python train.py --n_layer=8 --n_kv_head=2 --qk_norm=false --init_std_o=0.0312 --init_std_down=0.0312 --lr=0.000345 --lr_mult_qkv=0.7 --seq_len=384 --train_tokens=489800000
Each number is 500 + 25 x the weight over its row's rms, rounded and kept within 0 to 999. Layers, rows and columns count from 0. Numbers have three digits each. The size before them is the row's rms in percent of the matrix's.

# up: layer 4 MLP up, 2048x256, rms 0.0426, rows 1646-1670, columns 0-127
# down: layer 4 MLP down (transposed), 2048x256, rms 0.032, rows 1646-1669, columns 0-127
up1646 092:485512516506496487516503453490513504477501541490477457514492477515486505529483524436506492523509530481498505485517499504521482478463501516502545475505467474496497502533495530455496476511486528459557515478522504512463508592500521465505486500458496457496534519452470501490487493491508494495487487470491501543502526486511502516493507502518495495520529527507506507433504464499484472509548
down1646 104:469509503473476521560490509458498537487478478491559508480461448507466527504490479523482511517474492512529522480484477496497551529529511514492466537488494540475500556514455467514530483478539454496484532501479487478495527456467498479536533506511523479524500520518438519489552481517493507519541497518473489427503484503519495486543488481506475481457484500519498450565508508489499481485499
up1647 100:484481479476509509518500508540499459523508507559496491490508514466510529463524488487481506495465522489483514489484482499584510480521479492506508530541461503513503506478491540476510534523510544526460527465511501506501521517485511527505498507549497531455518513532505473510417495505495482489531511519473518484474495523502540502497498499553500505490491541468494525483466518488476548522472
down1647 101:478481485519543513508512496510510496508497490488513454498504473508501461511510480524512497483502483485529511462516542516498525515512566502456459453495530471509505476517509460498495497470514476547523499492487502520504498506526463495470505505466536494568475475494547503471542479457488501517452475531537502573504478503472491514469482515476482482485511523562535499504494471504516472515535
up1648 096:471465473482457459493564530502527536481491513524490507498495478457494516492572513469505517454510503473515562510530518485503495504473513510491494529503479533504490530480473556508489501498505505498471482488505479457478513535537483496503544499518497468530509470514547481499470490515468538499505488497498493497457481515501511511533536486503533524497466502487488462483475503482499510564504
down1648 103:510544518527565537499485478502497524485516525448475485494472514517465452511512483548488491516521516514449470522499566553517532464483508499425479490527472461503463462526479495507497513516453526502502503548492461533492516564523483490479445538476501509498492507519493515486512480504504469493498484478479480480512497470501529545510512503490524538493468457478467553480517501510527496463498
up1649 092:516492482528502510517508508521551490485525509460491518508519547464493513509497465468536442467515501475521473465475494496457523504495461513510532540519492476460505511502492497486493489465537512533538502428506492505511510532522535506462494495524547508483526496471476449481483482471498476500504449502496482448490516530489537484501474526516518498509510463489508433494487521489468461511477
down1649 094:487500517489540490467453449526473528513518517505531515491495507549489488522491528512503516497498519506508462514487514484529523455482473518516523519543484500507521487550492477496527458545508538488525484543469513496508488468471490403456480482542524469527471519468521527520507514498535503503487474505506464502501464499487509512483463577520530519493502469497469520460521505500485522486504
up1650 075:526477481494456476496492523530436431515522512478513529507522541521508467453485524467550515484488486487548517538483499523504523510502481530514543509485488499513534480483509505493470541506524505512468456489498516494498496531470504506461541527498536493492528469530519491444510518497502474487468469515460509462511515518507521478476531508503518506474476516436490526482526523491502470502496
down1650 090:474540484483466510497482501428532471506544462514480499457486539503485521533470511517464543496494491524502485454520485478518484535535541485511520547500488519458491520491513512547510506495518534516504489506520502527486487485517482518474509452537521486522523564519523529510499500538497494485483514484471529520476532553501479514487503460444509494536506457515471467514478508518531520499507
up1651 104:525517515479484490474503505490476527484517509460485476484469510496498537528543513463513489540458493527487489505517527477509521499514500496500549495464460512491508486502515497521483518521509466516493480486475504518510521552577510470457522489534497492499487486507519521507505471483496505508513467512494455505479493471499494473522513473498476481500511541468514481497467458519482549523499
down1651 099:489491511511478460463483470490531479514515462504489488505503498495511489550496487506495505478486515464516498471513474509485505441519513495518506518534493454521541504477476517478575527480517437485465506462530505488458501504482490519496527496464478499455531492526545538520517514518521486540517502487498493522486489550488507531498532524512510470500514512521540496569515498484468497493502
up1652 094:514474532528485421527539493499506507480497550520491479496473511506491517476531505495500467478495519448467499495463490500502519494503460519510516491481483494484519496487494465478482467516518477504493515507454483458463462543541513501514488501510484481548539482447548489446554497512518525518529445560497507483505490476509456521461501490524484504476489470505488480511522462551469466534540
down1652 101:483491527490464523492476505499537470488461497475501546484518496415492483475483486536490481432495478464493511522560507455508511501500498510487503522521524485512470502521489530510516533518491470499497508551455506529499516453478510482495500536538507506467472489510461476552467508438492478543530544485494552483501479513507493455514490508479484492526529474464484538495490506558522507461469
up1653 095:469542533528517435446497493535505479541524472498462507517507489469488520483545546489521549516469461502491492519464489511515518526476485498508503451481484489545511453472508494491484539508468475531561508481479502492544529486480467477533517501483470455529542488483497496508492478509521510533515490530543533482496491508490482530526507502485481493470473534486534479474536510523461467524511
down1653 091:499498462478500538535534503486491511512483495518518487483482488496506511494481506443503443520510532511545504518538522542472484495542502486474492527490473459463515519532497531505515530540494519493467489498524506506520506485502502532477491478553496511446468536472484481504523505475496457485487503497549465522481489493499542494522492516499517506480512466537514510498506462521492510482452
up1654 092:500478495465463515488515541485474478475545473535485512485523526480476497538489511492520523505501500521461496478520496439451505487477494500542473468479500488462543514509510519512517506501528494520460460511531512497489519510519517501530510490519486470471519532490510479508508520574476462494496523530493430470510460496484545454482476500481509517488503479485512472509545522489498539504535
down1654 085:484505492508405493512480509490472485523492506515501527502502508564479519526503515502477467479500473481479483502489494479489473477489507500700517510484498518528507466516444476506480490502475502494507552472495479479534475479531462485508493473505519494492492501542492518514526452517529544500491502502497502491476501491517498489521515477447523465509524476502524503508468492464497479515490
up1655 080:494517493519495473492502515506532454525504529464477490522498516497472508509507538491507484541501481469534514466482504516483506490507478514477498495512473503462449517505494499488483535465478517486534468494522573509473540518483545496525514497528495498483503544491510477480480457502494505502505478525546477465490515492462452502514515490555536555475523516500481497456502554472504486516498
down1655 103:536578502533521526503457512543520495479533541500506505504510514532500468478490477520486491496508495500473519491449507492475504499439514476470513493494481508481456512485496541460484520535546467488535522505507516510505467457444496475544537555501495501504518492458508469508530519480478526482471495475500530437509509467459488500527519516494473479495484523531554542498504542496495561472511
up1656 101:540523501486552475475516509506493511531492514494459495509519501484493480513518516533499517514447512504466538533488510440504465493469461473449528492479490467462574545506491494483454526504547455514508516506461497558490466515502454530490520487519517526556506474531470504494479481515447490540499494500482470484509473501506465473473506468480511454485492518479481506521510498481501517505519
down1656 105:493467485489507475518505531471496504517511480491514464509503478515509496533507507510495520489516525475513500481495502621505520508472532503461479496531501503518451501498531490500514479442472507505524473481543495483460519471534522504514464520439477441484490486483520526489480507535498503440491477466503509465482498531526504524548493509501494538493510464505442528494502535486513496494543
up1657 079:499532479473520521481517519539521479489508519465486529540495487487514489489506507521508490534506494486504494506496516511482474493458469523459518505511526426521493463515506486446501501469501501501550520489492482515514540509502489453518541510472532469514518453482473513481519514463483505499524485509526482482548470475496452471515511526521470519497494495449511511481497487545498452561426
down1657 094:484508468484507545548526526520525550474501474509469510467477519496469488544487488487497500451502499506466537512479479463458497508497549462470496497510451540475476512505497496507533516495479502507457522459564528488524502507487458499532483497521517516496516513500494474505521484503531488520509495536511516520509546513499498551514482502462502509513551469541449497458526481490468508479510
up1658 080:488465561498512452509541468495493519470489520514501494467471496446507517516482514461506555495551499457514488518467489512480476532495476504497506525531499470493498506482460514515490540507512502489492433530484467500474549500508492520470527496504444504500504503457515502498482522532518477500510495516473493504512494493535531513473502529537460523520524451501522493507481502489474477477558
down1658 099:536539527530566517464518514501500506495513532470534465514502479503496500518521481496478490489482510489458511508451552549514512501466511493449478491483508518507527512550483461467519473515498482484487512526495464453494480517490456527490479493511525519520407510525490503508522498489464496544476502465463523463533511513478484483487472510501466479512446506481529495482501495474513528473440
up1659 122:477518501497456500527566508497492511456528512544501474535530531469469518536490527457461524512525514504518514497482530454473509507479513440542509487506481474485543508511490530498502501475484516536482480515512499540495489538523543494488485512475508488509515499529451494488499552530502465505511488484502517513519486500511502503460549453517540503497485462521447466517478489513512492502493
down1659 093:476509488491342508495519502480496508506491488488496495471511508505480506529499531508523506508490491509487496464492475498520488486512538531749467508501484506522492509517485494530495517489501500514507514485516461507525489486518528505505494509473511516501520505502502488484505478514514491507488500514493501510498478483492468529494526486515474476446505496482506488505487494485501491503512
up1660 092:461548503489515534451465481519490518492488505516513488476489505471472483486497471541502539516492522527536504538520517476555524469474504500508539500484504464537508482480433513515484495463518504520492519511522506505458512468488513493499478513483509510527507477502524477474500511549460500533480535531522476496499476534546496499499458458491495486520538524532499486512527510469468504501562
down1660 089:495512489493493510523529529471493514495483508512482500498530477493506546504500519523517493495508498515452507531514521511504451521546466485473484499525487558475510518476497507505563526479501493524435480444492506483513489555502506525504497502462537515485497479507521506529483469514550476454497451456524528477504539520489535551520501499501466494497454441493492529507500526503495462475498
up1661 106:490466485493529475477497467482485525496494435526529477501566502502533523497503522432500475548536485485463501490436506456512478527477500505456484510499413470536558496508473510507486564503461462488501525473490524467471507520495508521520501536505464512507491513514459514512464491533559508513479511493497475487477495486490518474458492511514508516504469525492498466496512533481484479498489
down1661 109:499521579523535471472471503504472481520471531494473499509506539478491500513508487525498518532520510479512530487482473491495528460510530494524498463497536444550527475462457510481499491488519524574515497506497494498497512515491517518545445534500522505495507465557463508517518459480532485504496510407504529530495515497492500487491555512510503492522486556472506452521451516486559486471453
up1662 086:480520482514461486516489513496548502535503459482506490506476522502502487447510525495531461467478517469438465499481507476498514510498457468528527504513501492433517473512538556448504519482491515514456522508503530487485503499567481497500488501478462451535514498513465519507496518540489488492529505536450503493494476473512475538474499486498511536494473480505516514493518536512501528534484
down1662 075:495488500475461487523495490464471488540492521526486466486536504475484489544509479500492513545532463535530476531525454516500509460526523451552516483442502484535494515466451493466515504516473479497502487486514519507498520520472484464532546477468470537490503480500548472513521507524451519503502521473497495501525512506489526499514520546503528511465513487547501531514512496476496493518487
up1663 112:494481555497542506534531508505519490514501528513472521481515524470468474498511515516493466510513476492524499503521497511533480511503490513453481492517530490478500472495463486508486509497468462475463482498517500471491485506526479539477566522483476507514501483486501539479453510499535502499507487438506476508492483491494481495524495500505526499489466451512523485515477462492489554498497
down1663 110:509500470506482529542544478507476531495556524452515529522484492498524524504528519501441502477505480506496455443516491493500540482509519510455517513489505480569468483503521474483502506516508473520507484530535488463503501516460512483507474495460493467489482471502510520476457499507491480523509549486516488489542487473520524513467529512497495503543501456499512516492480450502502513462511
up1664 101:496464498505514497543514499486528473477505529505501483506506498521459463505484535497471485470479490485522491544485480490457498471488472542492508502544492480502483458487484505481495501506502455550489467513501511490442527478534522493483488458487521500496529484501475509457508510510515505514553505515460484453482448520524452473498553491530518515506514553506502507491514501481528453531557
down1664 098:491503495515474512498517485517506526475521518448455489497476546498500475510520491481500502497535530509503477472508483499487500530507509499468516502482469538489486468529512494493460537470536488493476486474524462515541469486505511504552490507516451462444498462514454502519428465512477527469481477500499501492530530476495547526524507525553506512486529527513482471564464518512495535496458
up1665 121:543520478483525494489539490539461502453522464532489510487489492470521519475507512496512477514442492511531482491511542490468528481511457467495482555518459479477464517522527526533511481436499533503489454542505496467510557470512523507468538507474458521501519512472495477463478533488516493509490509541520476460502506510493474495486478519493487495506498496515535505493472510491471538493518
down1665 108:503512504525511506533502529524512531516557488514515518507494509542483497524468492545485519503487528518459471516488493471455510490509544502464498492475521507477485517483424504499519522494516471553475441485464512526528455567501520491489506522483483508496490490494512501500489530505460448506468488530486532527502516479510468558486491507525512475515507514541528502530506528506486495492509
up1666 103:519510555444502470542501499539506486494534529490520476462532498519492510519546507510465505496533495492491507516491507467499507500472496553495494493494469466519521494497500524518477500478537513533503497476541509462484483531474499504475499468538539474540503536487505499501481467465514502504487505480491499463533474510441497471450526479513521489508503512512445522478441516542492491481505
down1666 103:517487520533466479502473533483501478505464490451500496480486499495500481463479502520511549510483508483501473479501516503547476445500479512558507469566491542519521506530489531482520486493418509524480490494486492509534544496525462466508470501487513520470444515500507482499438497539522527504548493484479502527497515501518525552486506531495498479473524503496513487512556488487500488548516
up1667 107:480500480497496494495507528502508505504537484458500468509490516476486536531488502487462516486498550511494502502483459510494556523506509537483508488512504489491483458524494485487473546488427492470444479511530484461492499536531513516491491539491519455519533529502504501527473465532494524524490460501484492472508489503443457488490521487530503541502529494500475492504523447488488501534510
down1667 104:501467547498512513521492488566506454503470542526534499525497504459494491472476518456513485551518447490485476505522523474500452506521501522484477551493508552474481563495504482474458488542542531509534521481505521535501505496491509512484513483501497541524471550489460496474494538444520491504498509479542493482495499493499526509548509500444519504471462485520485505476504488536494500497519
up1668 103:496510470534548486497518499501482541496480472500532446496491503491500473475496531507533456514457524469467499457475507502480522510474502504452491459523498528482496530511485518505500544496510545528521493508504520517514501515515476488496513543512502484540488513483507534525467503450479479475490479472461527518512528533510517504435496484512492472465542497499498500534519498512492480523526
down1668 111:484488520464491518531494522504501466483512496454493491503506466557546427499526527537500485504467504534517479498537471485476488468511510460515477489475477484501493524475506495525462535490517422494503496468524493483487502471518489501471565479518507469529508485481460477497512510516534506493485488486486506479553504475469499528537495522476528502502489506496501475501523537499480557496518
up1669 114:520517538508513481508482520528523524507502472511505459493530433488496513466524488514501492492505434525512522508492513482494529502477497543483530499480467560480521488480443484461492482479483486474470477517520487485459482512523500536465453461479521517508570522472522476493474480529519466490514455538522515517487502531486485514486509474510477520481484535473469502514536476521521495507526
down1669 111:492507435460539499524563489538483500518474492518463536478478500520491535474521513471503468501487538493510496500526465515546473531499496497459457515487495489515526494533550504525532535494506494455507480540466481502510522462467519504442505501499475524495493493484532474486507550512500533542453486477486480481470500472497498432484498535545450490518483479457495493456516524515515492495523
up1670 084:521497476505490497560527493488471521476518538494566474476488513431510516508457518493452485542534509520494505532491497494505476506492469502457522523527475444516520519507483514518497521485514454527514491490481498453493492471513466520490529512513470508553468482514519519505465537538529514483528518461493474508531473485485504502527522488514474528506472484536502507516488500465488470523553